config.yaml
num_hidden_layers: 14
hidden_size: 160
num_attention_heads: 5
num_key_value_heads: 5
head_dim: 32
intermediate_size: 640
vocab_size: 4064
hidden_act: "tanh_gelu"
norm: "layernorm"
norm_place: "pre"
norm_eps: 1e-05
positions: "learned+rope"
rope_theta: 10000.0
rope_fraction: 1.0
qk_norm: false
attn_scale: 0.177
bias: "all"
tie_word_embeddings: true
parallel_block: false
extras: ["capped logits"]
init: "normal"
init_std_qkv: 0.0395
init_std_o: 0.00745
init_std_up: 0.0395
init_std_down: 0.00745
optimizer: "adamw"
learning_rate: 0.00219
beta1: 0.9
beta2: 0.99
weight_decay: 0.065
lr_head: 0.0121
max_grad_norm: 1.0
warmup_steps: 315
schedule: "wsd"
decay_fraction: 0.901
decay_shape: "linear"
final_lr_fraction: 0.0
batch_tokens: 16384
max_seq_len: 512
doc_mask: false
train_tokens: 127300000
max_steps: 7770
dataset: "wikipedia_en"
Each number is 500 + 40 x the weight over its row's rms, rounded and kept within 0 to 999. Layers, rows and columns count from 0. Numbers have three digits each. The size before them is the row's rms in percent of the matrix's.

# layer 5 MLP up, 640x160, rms 0.121, rows 327-499, columns 80-159
101:437538532476536575546497525507524551524525526409470544471530443477486498364499467576480473456507510519516516472551524467494485502512559488536518543443545549549525450486470462491560455499485545481463474491516515534498538493497570566576458420
101:538480484508514469513479581557566541483538587459522517578513501551501504475509494512479547517452586450493520484508476563491395524517486391474408441507486466489485505431457515483574514491560503486508397464460494541505520473496492540430446503
103:514450494483487482509507542509643476469498596535513487549427512574442539541477461477492481468617546494423540494560462538522477501521486519569517504475462460493511499521507483531474463429494611473475458476441484510547522495534517507531458418
102:489489476494486501502530485509539526575476549550546482504450545572478465470490552499479517472459520539474509471457502500472535518554540449527519499544520384465445449518512520481554492500495519559539515429481467510472500411472509522482506403
099:504463464525459496458600552563436474497465486525429452525509590500466496502531490514426513508512484433448505490553453545548473533469489518566486528511479439441553552410560495520491488526531498464416526513435493550496511544509533560510560454
103:469565464502487544559567487495550512516518542497471511519443549490476493525516422517525452492577542476509510462573496552528501570509500440543488460530520488528529508453534517516537498492547564437485474489446421546550503468480467590510524474
110:515509505579486545507507565542485520521515502477521495563508507526455440461469520586498504578510488463465492546525441517530477470523495510501539503466466487533534492439504470549497508505496571533498480495364518532513508489486367558491464524
090:515485424478542449448508466527513518436554543502504557498415485489526556397471503484460486460531549513559540497471466537476533490452461396548514487488458465530548536471467476449510477581557517422553526522525449535519522493510548532476484463
115:531519533473530534528527521556510514546501570452504545495484490606511491472455448565474517454488542457451490547481475453453433542518584459525514497453456387471484448511551548444452534458501516465477456426530502534462544465486482473445479496
094:452491516481531481542514477518526484497485482518530417520485489531565458434521468470472525545449489531538461490543531486451479500525544501571561509520527476424475531490583452422606503511510451542480433499468494511507549438503505526457601392
084:494561529517473493544456531527509508461531581450581486524487507520520485541473550531501554528504488395497524499545462478536436514569479487481511492545479460495446454479460512544551511512482536531444490450489450553499490500502488480486473535
099:474508478472520550538522487497510551537478504540485514492466453461450536488514506544439499459496515523500453489538555605478529543494552480466515486528556480487548570478535555477486563497537521442517554444411477509519550440469515487462537519
089:402507544495489552473479450512493557438459417502467531526546509471439499430528469550437561508456493521429405543480504500488491462481488522565493493468516467498526557525447509462475466524492463428498492448491511504432565485578509464432481530
090:546531538460481499467472514570496532483487485520534517449445465542484535405496460501447573516493446518513518501484468528562465528504520491522466497465483448462534527498475493532561465473510477464486489489464493538506534492575568518577502505
111:504515459444532490569537521519541543418496536463494480536427448528437524485498556533483554511522438435458517549481419532440487531497514477485466468443452524564536485498507542498504465495483574509495541468432445538518569501475500485468494522
105:503477517456518407527588479557472487490492504463527506558513579493457499533484455495460556436550545451527533511446502497467532493540485428565497476550469469529448495535485509452549515564539426456470480473522461534512445516518555491521495485
098:435491499476505511529525494525485542496530507437510470601480507487448500547445522605418508470525517509404502575476497510471511422547455551510534538489436478525518500508443478435533492483483516500501475565511467489517482476494472449482505526
097:480532489439459530533462455494491563546506590483541539519517505460436531490454497534468492532527524463457464524579508514590429489510544454481470532580538522511551520458500525512499498530531513542418575504473501495554528481547462528466509495
098:496519514408478473551535533507500539561513488526553422572522550505440462490466456533453563468487474516478443583534505510525567504508528473505484506530455503463585504503396490429493500536460488517429498488490563519539539488536504416552549516
105:451503512476497451539548480506437533527482531464513433480451524498421494419510549509463502469471519499494497518493547570542441509491574520568463504497497421449496537501433486500559474543540503519486561446494529504420513449472551512472504480
099:561513562508543458536577544506502511478476569467496480495493467510533537399524421468476480491560515446499454460508467533478487552456538481516497503523455495506501485475533518500518561446536479405565452427500472555510507417438456454468520533
099:493467478535429537525464524527551501503531520559502415544485537448491503531519481579507499525567538470439517552522522514476498539488410467522531448530510563452523524440524449482514481567510454521545425491501533511520578500544468567561535509
100:517525558499519509482506526509462516526567530539544555485508570537463518451419545546508548531528517452499436556504466547516509545568556422505492433495515527501480454495471480457503583492496495507390493479483500566526490485436519443477477553
106:531567486446469529519495554542470523564478480447498470522504565503548463459458510471467498520505460489466534455493560578450400530513472478536510567506497486539507572451500505432478471473457471444415504500478516547493517509510530449539522479
094:549548396463449524495512496534495494450495557493517536492487483501436497461447553537505574462463539412522530514448497484543630550487510407588463566501509473496554549522471528479504424524460528449483554484533431541524552498472494553553484410
104:534572451407461539480462494542517549482496557503484492532473535506361499503454555542471636567478494481528521535440488550475538485595514511483454549560551469515502495520554525453533522545495486522429462527503483520531449503462572513465509496
095:484462456408525407505574479498466476481619465532545507573427605532483467482542494540498492522526520467480487547543440526447501568453511499508490465474482498513559475426427429556487472536478510525470455449500520535482567484499510546430498512
101:470509479527497525556578523469550461549574467520510423476457500519515488485582477498421499431497484489499443496559535492513515567493524512547479549420532491562574548408474465542501573490478559474515418421462540498490576404511434496515540522
097:500440489519474443533553497518535536486531548543492458580460579572491474544519537495494488531556435434476429592471450512555494578490517522490471487424509510480510479500521476517443559465487598502444505490411404583483550545461518449520502498
109:479574455478473504444496542515504527582483525452473549492462543560542432485557517533508581497450536494475537481591539480529431561487527469494470483466482467502516518465447542438493551525491463511507432440521512538451465512490514465440467451
104:443506495486440451577509561529458501493508552487493463487470540474499468540467509473498496511466468429441495540567490500509523498536526423577493512516419516522513493488527475512512535568537500515432453511489432529581517501476465507458487440
088:489459541426543544508489557526525505478498474429445514564466525459484435472472497529524509464527476491468458518514481501439522441554451434486500552490505501569457534504424462492484486468466556547485520489475523567552552534546480471550485461
099:459468464501478508498528465528545435571573475493472519550486562537434480384494577526515493489493517460488477491520533519493484523541589498462498512477537529519526513487501518524506516556511474490484527473467506493551455451457509443428452527
084:465516563396481501452518532565614534438527525463429512501520544460459503487502546467524529501499512491523454560544517473416436507584448458544494502505466545459476501470503499456459475607474475478478482482499481582473496496539508476526493405
090:535545533499521485502474530620505501456529562504523471515493483548463422528552540512480536468452511437504563477486486511519490540440525510532441511466481455494447532512471503506489589486512516493497412475468462523446508479486506539394507458
098:533479536430503487475505537505419565528519519465498559522397496522440515551532481484438493498452451543443561509528477476462536472529441528513557488520519461494573454485520489457526540601610513542564489524419491523449506442444556547436470467
097:490487476504482514494498500502481482524437479431483497478474480542551537441457501500498444512616467493494455501565463494434514478524482413477483524473503518462543498450567505475579493547527523525560463477533494554514508493473505518532554463
097:553560461503538543613547468482463546527473462383443514517506510501412399457582523557512514518520513443509548562461528596457501536506550443565521507510476481491526521489420493487523502535483522499532504507505475518562475481497493499460541491
098:489508541491479467478568453478548481502541405492481457549467526551492420440508500530500472537567438556489416472433426488515527506522493506497436560482527499567455468446543558550536472539571587520490499552393491524475559521513464477533593492
112:520529485530550476511490553524498502440486512487482472546398558519459490506479503491502539483510511450439577508557486495407489543499473467559557435413476468479463479503520507446442468410520516478511437494481475531531464463463559480478503463
104:446464540526466566500486573493476484538439463392436480503523475517532447450514517498455473537568525490456441507509519503459546517546526469545490578473458467460477522468508452458535497539547507515485495476464493544482502474494491552412556487
096:489503560511543507545509513544528509570538604524519539536500598514471480514512528530481470421494524474475496469451457540491485520549570498477508457532494492481417483507471529495488541500497471543495473430448524513522535398546469403442479534
098:515465545574536509560490487515558558498465507536400471541427495569451499499528545524523481588485493529429432465550450487442501527590497514488538504527519458450481481452478537472518419509536612578519496454433548528504496501500514473506523492
101:530536544438507465525533439568614549535469539506546515544494526552475515510469444510489507545503542486523485499538539517448448515480521467551467443576499414509475465472450512458515519518525489536492457518455525518524546459555500537498459454
092:481442509544450484441479483595550481546516500525474533520526504535537519489475566487487470513527570494480466496545513471528439491475494487512525503479402493500485497467478556532478489466462479446506487480538530552505483495536449518465457449
092:421573438530505508514501488534464517452543518440504522519497478502484567435507495526487592466550518503501484559549507467507551476478451412544475479527472477515535511487459526527583424510570568448424566498517454525515502485585502545522588502
104:453551546479543485509605530555521549461545546484515486528459555483511540490502494487472449459548511503508507469469443555473483474563537492515540499470481466543471479535493559545562515401526536499464515526480458548470492488526431472514461416
102:530550445463526467517452513530453531500486502453505416506492549482456449417512551485466507506519515478420525487507505576498521514497586486575501531509498452472474501489544466502456533474501513476471445517480533523468536532484508453501552431
112:484495465506448491501525440518564554474442549457443440568467515551491526511441551488470470566487515462459444563493517516481492540563537550538492517481577460555519510494494512515517457536484426533434507440394458551449488500456568470473474468
109:550452429482546466532510562610513564480473489450491489573499467521476543473492486490389489452569518495479537508576487541440479525473393432483495522462481508504490512459490558472512449541570494496528530532486415520490473509528575579532472435
105:457556560506573532590511490520525559483529505471531437482490507506520538501516476503424446480510578513495471487458541485540533525502500507512604455531546452456457478499446467508506517462508562568475531382453510532503452449493470506545537432
099:467486514562459515494526516516561510510513472479478476494481542543472469475522433571489523523511511500429440537511509469510489506452471524568544499542563399477507520481545482454448458488502467561573443506494494513476597503543475462519491417
096:515550531507526478451509507510504448559515492533530584466470504590477547450453496493474487462544606538459486579494474483460487509443498499565526482492489476500549438458490522481473526566564434466548437472499506511436535420578467444575485452
103:453454504499438470449497492499460481506477489562471415562485565516463504496435496532449489565528526509456520556439502550507512467547451543505483472405505459425554458460511465537534520469497484521492480493486450532517485504583435461511515523
103:525557522499541523539542466475451475521578463442463485565496563462506431461534481573504466521529500480503474495448520513411557445549457480487484467431557538507441534518534518452486489527534555450483472471520455526530469503488485463465616473
082:450522479500497539540533497557565508454486550493492488534507534501417442523449515547464582541501543506458356526510500479469491481524470460535522523509552443555526519474489514391520491514484523572506506412440505541493467469496495437414508464
101:418453461540503554539529447483514517449483460577488497512427429544487539430537487549461491527572503531465449487477482528473528549445528478510498582472555406492495558478457488462505450507495473459536518497397501526512564469538551553507584488
101:499495490450534546513497547540464511544554420535515466570433482531482551441527469477408501523493466537453435430534533550537521498453475526494501548518602477438541507449521473462539568516552490507507527494476503499487468443530486508455574447
094:483511413523474483487488548491459617548542531496511516597507555502487463478497457560460497506501547547468460536399526566564547513499517524491505537487485504564531492413510453493550443571492488501505486494499505488507485489437480494502526525
100:445546528443561504512498546471433555447493549470465459590478610486526514441474558501527492516531486482451498473501457512463512540558545412477507472431517506515542568510484487512492497566529526436440549512447459576517504464456526438448558498
100:575594410480523489488545486534492489486519464519542418459460439541506498462520528502499514493550516441466563580457490473527535462490531497528581518539491502560487493518520448439536479459496496486450455517507453520493492489496524523479561438
103:500524557543480512448485484505454478490507482510418567513476458564519463433464454502430526528521495480453529519451525516489519526455428495518490466459542472473583475496551507500521533492577510457507499487472483507488504481470503538466474458
098:550427516485497482488485528496537594502506543528468472519397471583447532447532415536442483513557509480443514554430531543458459487472490521498507520510528425495506472427510465495459540480488501509528459499479490528483561503482525493508513516
111:514593520525536434510576515479539469543513480476545434489417540540468434396526451546516549484459545473520537528491455511521471512449570451564540479505441428525501492470468512550611529513511563496536441457445494513457503484478519543490572443
083:524475526403486548544487436525495525535455536496559535452480499491547517535482545524482493516531521453430502510461524518475526509611429483474511486565478497491508456473477557496534502495578579529483542504507515510554471459531484486439412512
101:488539576551443549480533494595567524539487510491491563531387499561465428437558446532509537489586517471523436500428481543497487525444574403474472470487542459447470529530457525549505466492477506515499519483460479586471506496525524532501463526
096:464538444456483495487540573468512569531447469459458506547401496538443483451451435491479509509564508518496468567460484468491493493486547491514531500446524450466562561493420396404557510540478489478506492499495459513417513484482532543539565473
117:488512560465461519488512539523510491522474483487582548521421454545519514485443412510451511503536524499480454439488478444494488550458466450562473509507519451504570521503531490430498569542488440471493355454425522544515571503473518567485440495
106:514465552498470488466589527500505590504474433506493531486494562572416462458548433598474475468525533529451497521533490522468507509476509479589566557475534448515497532470507429466414509539459514517531517526427484523531521523516524487503555418
101:435469505508538488478561520497521525465486541518498506537492512485496442525556469495416518467522474505503473555541477510527541521575507525515555486407450496471589451538503446491520474490494536476515481422446476518486480492482416552463481462
103:379497493454457499471510452493496527510475523515382584533481574510406542543472471546496501515504479505493504537517520535509537496601455519469521498494544465477549475513501514480553529566538505578490508465472478519477437505571422502533460528
086:460474491584466573526533520540477498496521415431476511542515486498468498530500421578475500509534554560475454482519491516466536496420496519513510560455537521515537483395511450507528550548557445438486506463485478513541491480522429542484485501
106:484570533458472482608509504553574578571573572510505492549496484479473461478493453507498473446461465502472434535488463575470489578510559485526469510474480438481524463427440526566512613493497492522561422487474493524542496452587455503506479432
101:483582520466460513554533461502488509509456572494504526509384560483424493452460500576507523536459528449517557480477445509482547492523535480515469583496477377576488499506525487517532584559543533492425528502392524522510476536476470512444504482
113:473534481490478534577549506545558553449506494434564509546529482516510517518420461531477560469508481475479464573507502502484544583460472512509395456581519441502538518447493518450568497440488494544512497465434472527532453495476457486491537476
094:543551582514429539576498450525477479540487460482493585512526536463520466454465488494515430490565472477432428474483571505464519472485518456549523510484521536482530460524517497452523498588581568505514492492495492508580530466489462544474469485
102:445507469524508483498530487526475460438517510542490468500457527534459442467515529472446577496494503505481418523515417471502537578521534521586498517448551456508472454523512545501475458496548515493468441480403497527459587499514527498436507476
102:454528488543489545612538511464478514593481466456458475548453452494455505455491458601454515543524477515449460491485490505550552542500492470485463515494440485478548515451535551509558493525488566517535519468527474508502526437470497527516586502
099:517552471389495496489493547508553538469531511472519522474492561483489535487522514542504522423499534444495539539450447495465511566579491469542557535558444488496479535473458541506563458514519548535476589472434460521528535482544461474487534468
096:520450493407498475538457503502455506493559523492483508566399560535496437533501465529479465538478556527440386563579479520496438561463522505501443496481496511491492535491444447512488495496448506542408414500455530541438591513524557493478527496
093:477536483504486570565534532563467542467502526511515457508514464550445533488432558570507562483569563475440462541494512498522515515488482440539488495495551480467467453424523560499510522489482502470456528429476403513519507518442497490516570451
082:471526491532501506540520537544529480483524575419536479467436515489470462556464475502546501485515517435529549547518495441506445556547481484508484498500450445467487481474466493491540497485491491548501404460498441568561498493504482532502495440
098:529501519458525537491517485518484567520535549474496611589478523556461482387508409516499438506458532498452499474512563560492518532511542507557537461490498452437502516531436506489412487473535548510465556493472499526488436509560551537509485477
082:454505520534448466535520503597488456525520416562540551559441457491494485477533501513458488564499499490483469489511534487559480472485477463489512530457517457566464483413482535478485603519510512565462519489454455521579473481514505516484501426
095:532581484548518463439496421551502582496488535532476496500487596534465459438506559473500484534520511462497533531443478549426527513537605475534528442530494445487475498513511397443516502513560434459528464482480561529518437384436534534479538459
094:539566460527437483499482480530502505484578585515494462459492531421445463473483528541506544487540477472505552556468493517475494530475584490503509515467437513525498531500545473466460484496500471499534429527545483543459594455488524499437501439
088:509474512477504561472511507561447532496511448541490447476483543545467490534556478511429495469640457555425463514496526491494512543575453451449504480468503472546548527495503498439522454520537474537450502523477468535471468441531558537489556534
092:529571460471568489492509467534525562502510493455549463478493506537510433395470534549480591449527454463500525541400472563513464473471548472523500452577446520574484504446525557461464489486527450462489452455503540529549561487514509496525473442
107:449541494466524428549515439555527515470569516534562550521459572525489494496539511531476515476619560496496494541525474526440539507535504381517462450483443480537482520506453455508561487529573525434468507483470488530480480454515486518499500501
096:450544505467567546467609527579492574376479558461549542573519463503474526512504526507482502470558510518479532519484485510511554533535472524492495596497411478517522463536579491445482439494520538503514486513485413541504498518484519543468502470
102:471538491487445524447564527520477504449502462502431504451398535502509432443519515485419526539488498521491531512509460528465532524472501495538491490437506437550519459453478528482500497528597536535488462484429501527489498448534448490529471430
115:534520536476551565527504548545506535512475534459546481535459472567431449478559468504446571503493518448474467559478565549546464573463507463552546516555549424523456538510423466458498466503535515551488480436376553530525480479498494563535519444
093:483592395412454553534488489562489502504503549479529578520498498487492543455465508504487550477506519464532544444576545477450524546594546450498476505466456545445492465504447481501572533536498551494435553490540452554479479488559465499540483510
096:494593493456461545537550518468473450553525512523507557475494532527507533540465477570491507526566552435429561499515500488525404600528455511471529509446466424541533454447479483518445528546508542529485482437439504495457535470520455540470503499
097:465568508459520496568555440497482533463518509478535493527515499468517485480507499507496536509471473448478513461500565486440493469452507534551496551440552519503502478524461479486497523464558427451466551483483447530495524456546486504442506483
104:506526442488463478499517523569513428460505464533488509524509590498501510509456487491478505555489521436374527511571487489462432499524435523515469457491525529519536450363556495506446554531505479508463436532502460488480500481535511481433436471
091:487541496427569558520519509476510488487473526409430509479453524484460435468447491534520549495536555473505524546555456573386480498589576430514496555522480403539414502460459476445534537574503535535504447449484497523511501477514558472515528521
103:503527536522520437537557475509538484437515457528476426502421585590495457433552590491486533545538504486476488520476443530462466508451493533609506520492541511481433503506468492487542534532503503515480463464486479523478542490480531497512495432
103:528513498491513501470529527504465508519506474476549535492474489509481481405499438562437485424504588521478577511559497435569487565463549455604515511483521437495545510486570543474511517510537520477508481521502494513473477427434509581506472469
105:429489495421478495482510518461449521444525508476542510471449516515418505515518464531444461429527508512390497494480448498517474497461509526508521557472491478460514504487475418553570537504498515464483501468509401513518527406548476470469525535
099:495471405531475492462525519564502513499489549500518480461490493548515500459491539517495480474537480574528439495441517453538515586511496486640498525526523436503513470499479467498502509432540476476509477484446488577459476519460464600521493462
108:479502560455535455554495505604502485471579551491475400512400458475462447380444508480482532459503478444488512512525446509490503477465554538533491549528539483505486502424502485513489479451507504485478419525482549542516566533504502506504472409
102:521471511470468549548483484543534474522587589513478478541502466556468490499517507461477481510523538538501444564535486496565447527487483453513487541470492475487558502510565516545535516496475529532537433462455454547463556461523512568466517489
095:495502459551585530511484480543538491501599458462533508504503504533491533424509499523447514442521522495495512535522531523505517460451518455567522462530499511462492480519464494489566509492582517467491480566502508496507487413563435483532536441
088:552428491508521507471533529458467480552533469539466495464419451514549523465466467468513486521589415496490526501536533471453577520522435476453468487503552474451539471430484529509504512442462468551522484476525424558558504521533478469547513445
101:480587575534492541538543525522433503453528559486546570539466519477483555436475458526457515486485487490476485534501520471500546540489519485572531479386442399464540500505559478434494563490535557418477522452499481525508501464428506491432512405
111:521545493500471472569511565578467539513494544505506513552519516509483503475465482554434452443494517443518499483513526440578527498571576526533593526519542471485526455564544552489488484495539494495477484465499439539466472473430510547517429499
100:520615498503524590465495538527464521462555495432480471466475486488471511481409507563480559485542486438487465566421478480522523548511464523513470498560461474536559428491498451463489468455452456481437473468468501554482519524485454474533467497
085:537447515450523460534544539564493451441529501448593471500475558475457503535520548505529475542511542426479545519458493508497506514463506504518530417524465478475480563491579538496526475550544498510479512474493458555494470529423489501581514442
095:419554524512470583605562451516461472556524522525563479469529496500499542511453515541479523528552478514439422545496467542519508536511480440513444489494531481460482499511511399503557537519496471516483505418493439516597544469528451529477517493
099:454555566529403489426507517516576503438429485530455457506429488490426480467509538541501519543562490539501474528428512541421481532529534518533525518422545434479467525460546507459573520570459500479517446481517504572453522462466521553538489479
110:514543499525513523502503560521544522532488499499462406552459457565444476455549492530494562527463482432496479571504504538475460499489540448547530442527439406499499521461464439436590506477471514545520437529489520511504547391535562484479536513
088:477524526502472553503484554510530504499409506420442525496467466550508413503494451566470493572580562514483528517498426496481471471595507539521531526451504368476540493443514472425506510529510483500494470518483440511479495503523506526547437455
106:543459545480513499452498513496554526469560567569523553500484482517462520512496502509462478454517591424465512493571444516560497539516508487473585451539473459462518524516470530471485495491503507510441493478490503552567476437460612424436443473
099:412556509448518502527529474480506525432534567402534473490444581476432481503513552507481550462486501461464540585477460490483473554506550435553485472485468531493548519441484515504505472526508537431500529484495500513529506383494509490465520532
098:517507448513536465453576474480532514477496506495538539500441557523489458446554527528495483518532506476482460494475377512545513465458587443507440504487491521515533506493510464490539411539449562494527486503463527533454498473495566472469483461
096:475502540538522556479543579516508484513600476459527495549410520498529492413432454497469482449536512513486533500534430471488525493452469496612555451397477505479551447513537486516502559504523510416482503502440548533457514530443516485495496381
085:462530439519471548524494508540460499453445572551439517502524465567514441467493514487498601574482490461489462560538477453497474567569464492539435520460471513449465503517485480463505432563479465550518477506496453584501489548578488532518495470
110:426496483477513523529496529590552570510457507533432439562462531511514447495501508519439514511576448518485440498492497534401496508514467498533444477491532496471471519496477464403587461513504467470472386503523501515458520468529524551535565464
107:512487436480497504455527551498473560520514462397446513536439504454525558427470428493457427437533466515463494483505504478423534493452496511577534493444457467539529536434494412495534583523503490458442472549455518524483551484525530498458475462
088:427467512548502491566518431528521487475541474508422453550458551506403443478563493584496482493537569546495523512503508496526525520500498480483546545539525481497483490495576508531510460516491463555480477516504552488541486528506469557523511440
108:453500455484476531599579462506486466459554413507516481531515467540439514478457489524491480534538565452518482538508537544508554569493509502493530520454450501499483472453506450543526566516477456444457480463476418540515557443480539505471529538
103:467483423464521508511468525595407496550447510404510458507567496502405475505443562502486492499513582482476495491529518477547474495510482450512578447504462556440582444408532525450445497531452478517501468482523454524521521467562499469498480525
092:544481481495505447495550445510524478550555526452501523470504521531530493420501542516448484422510562495385458472483557510475557494507455495519564492510492479485525516420507495466529506510519467550520533421493455511496508434478493464475523491
088:517474531424510535571492490478580503520492490453552523532502510506431515471458476505521542475508514480486501550526570449511477498474416472508521449517483537475515553462489476471472483540471453515481523443533544558436557496527493451544423529
107:438498550498455556534461447493545528497425508503517552542431490486406546508518483554462501532586471532438499494583578525424521438492459498498547512502540455501487564483519497431513492594477486483528511547463559526567495440528557527506521475
107:481494482478532522477533515560508510474475526393497571514405506589486508533473492512469563532513510525506449454560482520491453516521515423462468527460504439499523475487519530390523533522533414470491351429459531546464493500529492559425481504
093:484487490485465498478599572518457562442480439511539456592492468533485581477460474490448519541518505531529493485426504491511593496499459484531486558469509485483461510493532551471493458525497555479489489399430425539474505505450514536484563493
106:524514491538521470462592503538558525455443522486535502505465536526420547487485517524488635519501515483518437542475436460511478469536536397490456498542452445497502541476469505500587582441488499487449485486525504535502491466460478480467496485
100:490495472495519488536609501541566608455591504475525487532443500473387498393526442471504473442508479489481525563477514533480578517475536477520527485503444574522555531500406460519493504503521472501525489565497546546569487503527497469603500496
106:405500421412517451554516513484466585397514515448515515502463523486475511506519468496464532524507570495481453480425517558513539512500445442492564500513488464494547567512480541402497484556563553535481592436477502534481511505486546537518480476
099:553511532474516508515515527509493541554507551482496489467487497513462535482533444536514462415587516513487524436529514518524460545507470459462468488525452467497469534483514491403519464517479570557543408470527502519457578411495516477505560497
085:473509446523485552524560431530481483461502461544575439535502460564481519473526443557499520489471505494403463529543534539543487470444553525520465540504511489456449549507536531459515566448470481493477433487576476504526509496554541495512484501
094:469493476476471507502509459546519515465487543520538463499517541459445516543479552542509524456505605453423535546490528485540498496496453429445495503567467542540453544493515563490472499523485512530501596507526478536526481462536501490416444517
094:484497509501444494563472496515486550550537452470507542511526505481465474523506523507451562465511509451472461502466539516456597468587528541522532584503449506456439458448489551494509541496562464445507498500526458528487485409527489414537526536
096:542507455479441410485473458505579484501566574521487535485518541490432463522517521528484507425497544478519509502551455481531506512510544485525482509542436543468514491492485513547488437471494563562443486564545493525524482490534482448494547509
111:534540503499484541599480566484555463439546521535541551475480509507476475463404472517495552438507469472403527542533448482496546530500508447525509516463530509491570507404423500519465486540480547460407521489428491537519575492430520475461506483
097:497498446498518539496484436579478520407564540453520450512482490492470502469543495543464542456611521492433465502473507480525489481420476585518519553443451495428509541481489514500455495463557566484542521508495478536490509494477490509474507455
094:518535535410498540560536418534527548493510464516516482530499504609518409503470422477461537579504492467488469498482548502504438536489474482516466530476521499501460467525479495416467548476509543545498413447488579526508552486518573552495513474
100:520584418418430476463503506563551486514547506510510516552460528537505490378508468509515477459476535462477511493540513545477491480511497436452437516500517516457514526496407504556441482568504535561440472473528435535442566471495538552527521532
085:438484505531448525553560459518463490532499449563463436508403536504499441506517539487529477509509502488437445517497537472473502510530511416494457516530508476506543479413462603494464506477523563534526510524513484561561503489523467458460535476
089:471486531481431451509553564528518479439581496496543419554499539454502483529495526515481538526490503443504477485449524458463502519498408507469484540570487516519484537469523533448490458564501462539411425513502516574455512522478566495424578546
087:471500460511472508514577470513416493444527423524505475468534562506505541536449444596491485463578445545432494567459494535490519519511450512529490454484504432495519459520530560513483548544529523507552543507475376534458524492477460483412575465
087:508511523485526575471527504567450471498457431483464542506519470496476484490556523548524530534509470473454459475498593482527526498505452497502529475470523498427509461496534502486456442529458472525527514489495479548511469532516468527439458403
100:515508470484530581480538473494482490514596488455527502540521446460497541434482505524481502539534502436408542504517473558521441458491508460437439504522456568518533539475469517516516470497481614513408534503511441526541561471525537494512516507
100:581561467476540453546482509518500501527539508416544533502514553504480460494422500508510578505481522440470566538438455526444515527525532447433491491474441507437429507408449481528502495520461510482474493454469509522486534400507491448429513554
106:425527555453488477478538527501530562476557475438554524532469519519460510446437512468519502488515500566477483475435561477448428506473460490523560500466515544474504520492470530400455488625551511485445472457508579519504517467446596492541524467
101:538609487458528530526512457531567599493490528532465517468464476546536430484467546483483486508511462463521447462438480498462461548464561425545511513473499491464444491430512461506514513527478452451485472449510466537538547461477498471462526475
089:468522500426474455553513489511447470485544477538522498554514464507476536532519503604490573510465530554476483520456526492530467453542433416535497560487556485555526480506471558499514497527557543516449499490534459526546550498624510480426502499
097:499520406427522539526469528455574501569572460520523524567451456524432493442452466509494502515553576511456480521512478584484445534495511457473523500512501507480469494466496490513485503575479480510508484456469503527438531527502545513529566465
095:507534488529510475503453442587537544545553454537539501512491472557449436473433492476463570501496476506441478555516567477485498510449454480540546480488497531466490501412455522518455465512528487483454492521487567509494543469517573459490484464
098:468525532446469487496513513615461545465526504505594448505441466475437500462498444578510626492516477415464476528525487463574552561495519450552541509507488500474543551498507461501460520538509475480485526425479500548553549538499538575491440451
109:459527470479434535472492437542485502478500465500476521481527495537492471415511456566482532494602536505500477542468488484528507481476554454552491535508554482493436521414490492475546519475523544501386435538490497534539546509471533613522534488
104:552524467510525464503504486528524490467524536478489519541390521609427459495501500519495544570483559452488497521426441520489467526479478471533536447448442498496579502503473496492498441511483608498524479452433458503549554516469521506470489417
094:582530493497561536545462521573513498551469499514495502502467464588475494473509497512473508553522448438477466514505477518547466479529532505512452434502509432458545490451479494391579504542487587461520477443454509502560469521406490516453487525
105:478544540466441441578546533541477525493481535512463503532476552471471482471443468521478475516504536464423445548477508541451526581510526495502516465440467503498487505474490527537466447511529493500526494386484456501434515514555550475541503493
095:451514541538506590546518443493541468499499515479488527443492500500462527518480517606520479525513508521484511473538514452464508502533481510532551474540612477531472488433533559507505448459541529561519486456477525523527481500553448475543497423
103:484467471517475450446521563520476463528525582523501484488473536477498529466440521525489458437472574487507509507565416508537487544490550487525544538464454516467580443524516420554539544473508458462538418445518472531497540443484409509486485504
088:465470525464496450510463452496513463492524515434464555552559547512496446563475511514485464523503588513471521526544529483542433535524415447516482450466458566479561492479472572516506510496547521455481526434496499550464437520571469520479482472
104:517509519440518551618465463494515524509469506535452551518519471552452571492493475610484538584540478462446533556472459553503461493523542510475522484539518412555543481499432513491516468546512575465485521469454396490495527492574471435499577527
098:512465470533565493578510575507526481529512453379503457544476482567519505480559530484464552508440521445517449480512451442468532441507539460517524519488482456517475450501484478541576598492520587477506477484500489526535494437454476462446517464
099:428551516490473563491574503544522509490504486421543504527503545517489446470544467541509589439557517468498504529481446480528483481598547470541549477501407470544385476541488435483493529518457519532465447551526497569456472529489494511536513496
103:528487501453501440555508464500494488506507542537488544484451493520414503478516497478526538497469561444463509551455431544588505554585560506529547590491510471480504475497477488530512488540548555463449515503490423558477524525543562499498498513
111:515512504406471506572461458487509543486492508501436495489522511538419410465479511570473552553488526545518496586492444526502505510583509486571505568488494497516525472522433499454536528578525509489416461461509463528503518512480515502544525449
102:523507531443485486511542464539468590508583488462533532506493516540409404528537455556432491496465544543458467515458464576529526509498519526583493494531502526508584507514525440514467497512576541451432512527474445501527537506545499493447525475
105:511513492468464481514454573532500519500491508433519551579541516489431470539486493529428537445480553524474478548471526465467536476476458490508503525502529539509501520416492507432489521515524490469493529471484458512537480454550509478416509510
104:495481509474442527502574525522511515523538512504553521573445494539474436433476447509501518515465510504484496472519565439456468580438473497615487493441521426537459559502444501476499476567517487488426500511423555525501561475540457479420538479
102:490513482405470481596552553480486512486520444476473457557425493516486468521509457533493469579487502485461504515506490537531506520563509501533492482493483513460493550457435469469525519558515502554448497433499518524462514468499486505522531510
098:464565416462441556499496538543511532497509540513509507527421493467450449516506532526450515496568463511463565482499503471495457517560479535507540597449556486442572478433506499489522461522562490535451493508461519488473456475557484529461516510
095:484497460548465538520551483511529519503475545519519559479482481514529451502442524532490484552612512499498402502500543446448495525524458421519546517532538465484547482432542485499480501505447579558542534457461506576518497508496475548522463447
110:480575399450478535537552453502461510546476495416500507473463517545503524498468522575495542487511574469496444535437438553538528498517495481541527557519467451502527486512433520500565485484553462501413514448446474527552454514527451517502559498
106:471525450512537520555500459494503452474534482484460491475478482583557452451499544570450532583495494509527477534508485546440459501535544500572526506478518465521428483484558524467582505465579487478471513400501493517468473524466479494504524448
100:503468520512458487462500506487513520568503490407546492504482572535497377470542510540502494440489554505501553470514481501482443557404541476523568470433427533489485467495518466570511525508488564522465437442484580537464498456437484470521579497